Part of a small language model's weights: normalized queries and keys.
Each number is 128 + 32 x the weight over its row's rms, rounded and kept within 0 to 255. Layers, rows and columns count from 0. Numbers have three digits each. The size before them is the row's rms in percent of the matrix's.

# layer 2 attention output, 64x64, rms 0.513, rows 0-63, columns 0-31
099:141135108174101141130149155167114061116117137168149161106146112106090097140104099070121169140108
105:153156078124121177078087150135159167125093090095103104128110085113139166133115114114182086123119
113:116120171103189142121112124137166103160124108143076168106106116137115091089046126172077096157075
078:122042141078111218114195146156122135188141127170132178150116125151159153135149183116195117154136
102:092080157132076143138157120134159075126115166118119104077181145144164156156160098152127145129068
088:139200119106145189119099121097121109172095084140113144145132077111093151222182144166119166134114
097:105194046143123093095142108142124069117077139135116165148126160102120150067158121171174132113148
090:137126166081123109142163122092153143132138163140111139160141125095137089126197154181131074152085
100:124079161153150146092114089139085161147187132103183135151126108084110149155224115081150081158161
103:098161102144168149181134158085112117109099152149110127153089034183207176155140127111103116130188
100:154166114102107075133153132147071132068182154143140120121090096100123169085103146112113067111152
101:069119131118121183086103125106050133093109147128134118133147119132167138111127120141110034068128
082:116129087101107164103187123147081152111092117112087169138125101163172083135129151141117184127152
091:164160146194123127087098085158132126113121142119170198075201176141149068034120149167118119116131
114:140134176089139098098137155055152130120110182087082159113171063183130099167156157080149130129173
107:128159128087104144089129152084166158127118121143115138170117090108166190135126122065116117137145
100:166147088129144116134117152123106135122178046133150101123087126140076150085162151136110085131084
110:144220168155069107155132162122112115106086150144131175132093127156134154107105097104097064106095
121:165183099101175027112103119159122181107135118102135109177089173169120161124132134149156117117152
109:167119135125167082126151140141088166085071139096186197163135161118168139115056110125169071129164
093:131067162124087181070121086131201153162113164124131143170146114078135123074142102123107147103163
103:129128136062128113113200126118112107146113068169154134147159109089133076154129124140134098084138
099:139116092175119093135093114081115114157160106152105138119177144136115134166101118102124120112110
096:139128178135087144074091122185147101114171082142119138076085125136144068137105130119140097078161
088:133196140148151148174136100162114116139185140194073161139174052075135121122162123138120158103160
100:133130125122141061136120156141129196172127159101118147125081141102168141052107132147163106099132
109:145126093080151169097110149079150066158110090122102135129122091124126089172087088134146199141098
098:149190091077114147114112141132155095092131166167124147159161123209110135167169107140163194153140
090:139098144129166116110103138117202187113089073182180086089195162147139092126114119130137187169160
122:159119148092105126092122153098088147175079148187090153096085129142110080131193137141106132130072
095:138108151130169136131103133158113136083101112110155124081113120157143158065114115133097092123141
098:121135063180124160085056146128110129074121074153083121129129148126125102159185084136143165083082
108:103111124087182130081155105150191144155066134176127125123105124095155102092155118130121072113116
103:104165137123154189180101131137114106121166058128143128198116143119119127126133082071086091151171
101:078136099107095190177144121096167094135153101086054130163139122108083119119214130136167134115157
097:152155144139116125106116101146111168166160154133096162179074078162083138164124175163101098046132
098:121181182122115096076140153097110129096157057105099125116096168106128166150075148127098130146185
092:128069159143090121120128175155097129062087128144124106121133155120150190108099088095152138096118
080:158129117172124171138214141118134131102156172143082127186159145114135079232136117151111196120137
099:116166111164122132116149115154068070132124138105161144078118143107173172103111106149069099144171
101:087109186123116132151080092123139099107157148118103155197114146072146076113121096135145113107085
095:206155121130117165121100101150160093063117184118130161100129175105135135116080162102125094082116
093:164114165137173119053182119141117118129105135113100076095098158095127194142130108152119161116144
089:173167144118056146183106123158133152102140173112102139134152124177087168159115106145104209150110
102:123085202117169152122146148117149137185078128143132131114100134133131125086124116120166111132076
101:087075080150122136086137109133077155108135122130121136166156110154095122073108110045145062166121
101:078167080147142163174125098146116174084105116128189082069092107141156069111093166180089139138083
098:107070110132113119147123127117112178076163142089135113105124141143173165120061144132104072106120
093:139095182137070122130123108184168145122069136101137118155100099145116132169151138136212110085174
107:144043186125097103073088108096127133125151051138124093110145132113140117132175073098122171140156
097:150136106139202142121175144124195107143116123152121166144172122096096118110171181110117112086122
092:112167164188159166110096115109128161153141101104148140113107122148178140074072145129054062135122
091:134126063101089142180131132140172059089118123079127167107122091142107117175106098101166126119129
103:145063157132144173142142085184160122144157101117059129098157065119097097160090124164132124139137
138:148104152119160167141142116101125154117114094177138150159183076170091138090149115116159142074075
086:173143087137151200109091192163135072134115131122161143132190177093126134154160123151114154162151
098:135091188140132141123109093088133146126119118130073127193117139113130188116145148145092105149135
102:099096162129079184153117151160167052093136075157169142112085115161121156143091140148118124097100
105:162112129203117112126047151141150071121037130141128167159128133138101132118092117128149085193160
109:169127141162141143125165147117191064165150155215146084119120101140079105108153082149139127104109
099:149105154121121143093092181102130156089170122157098139147213122063109167057145150089136148174089
106:178106044140071128114158127149154178166139156129122127143101178133109157052090125117086077139126
086:128180135162160164083086142187130087124108130140131154133149169097175135166167130083130133148139
094:086133150113186217097172147133193135142140174116098091126161139128155077170153079134093124111091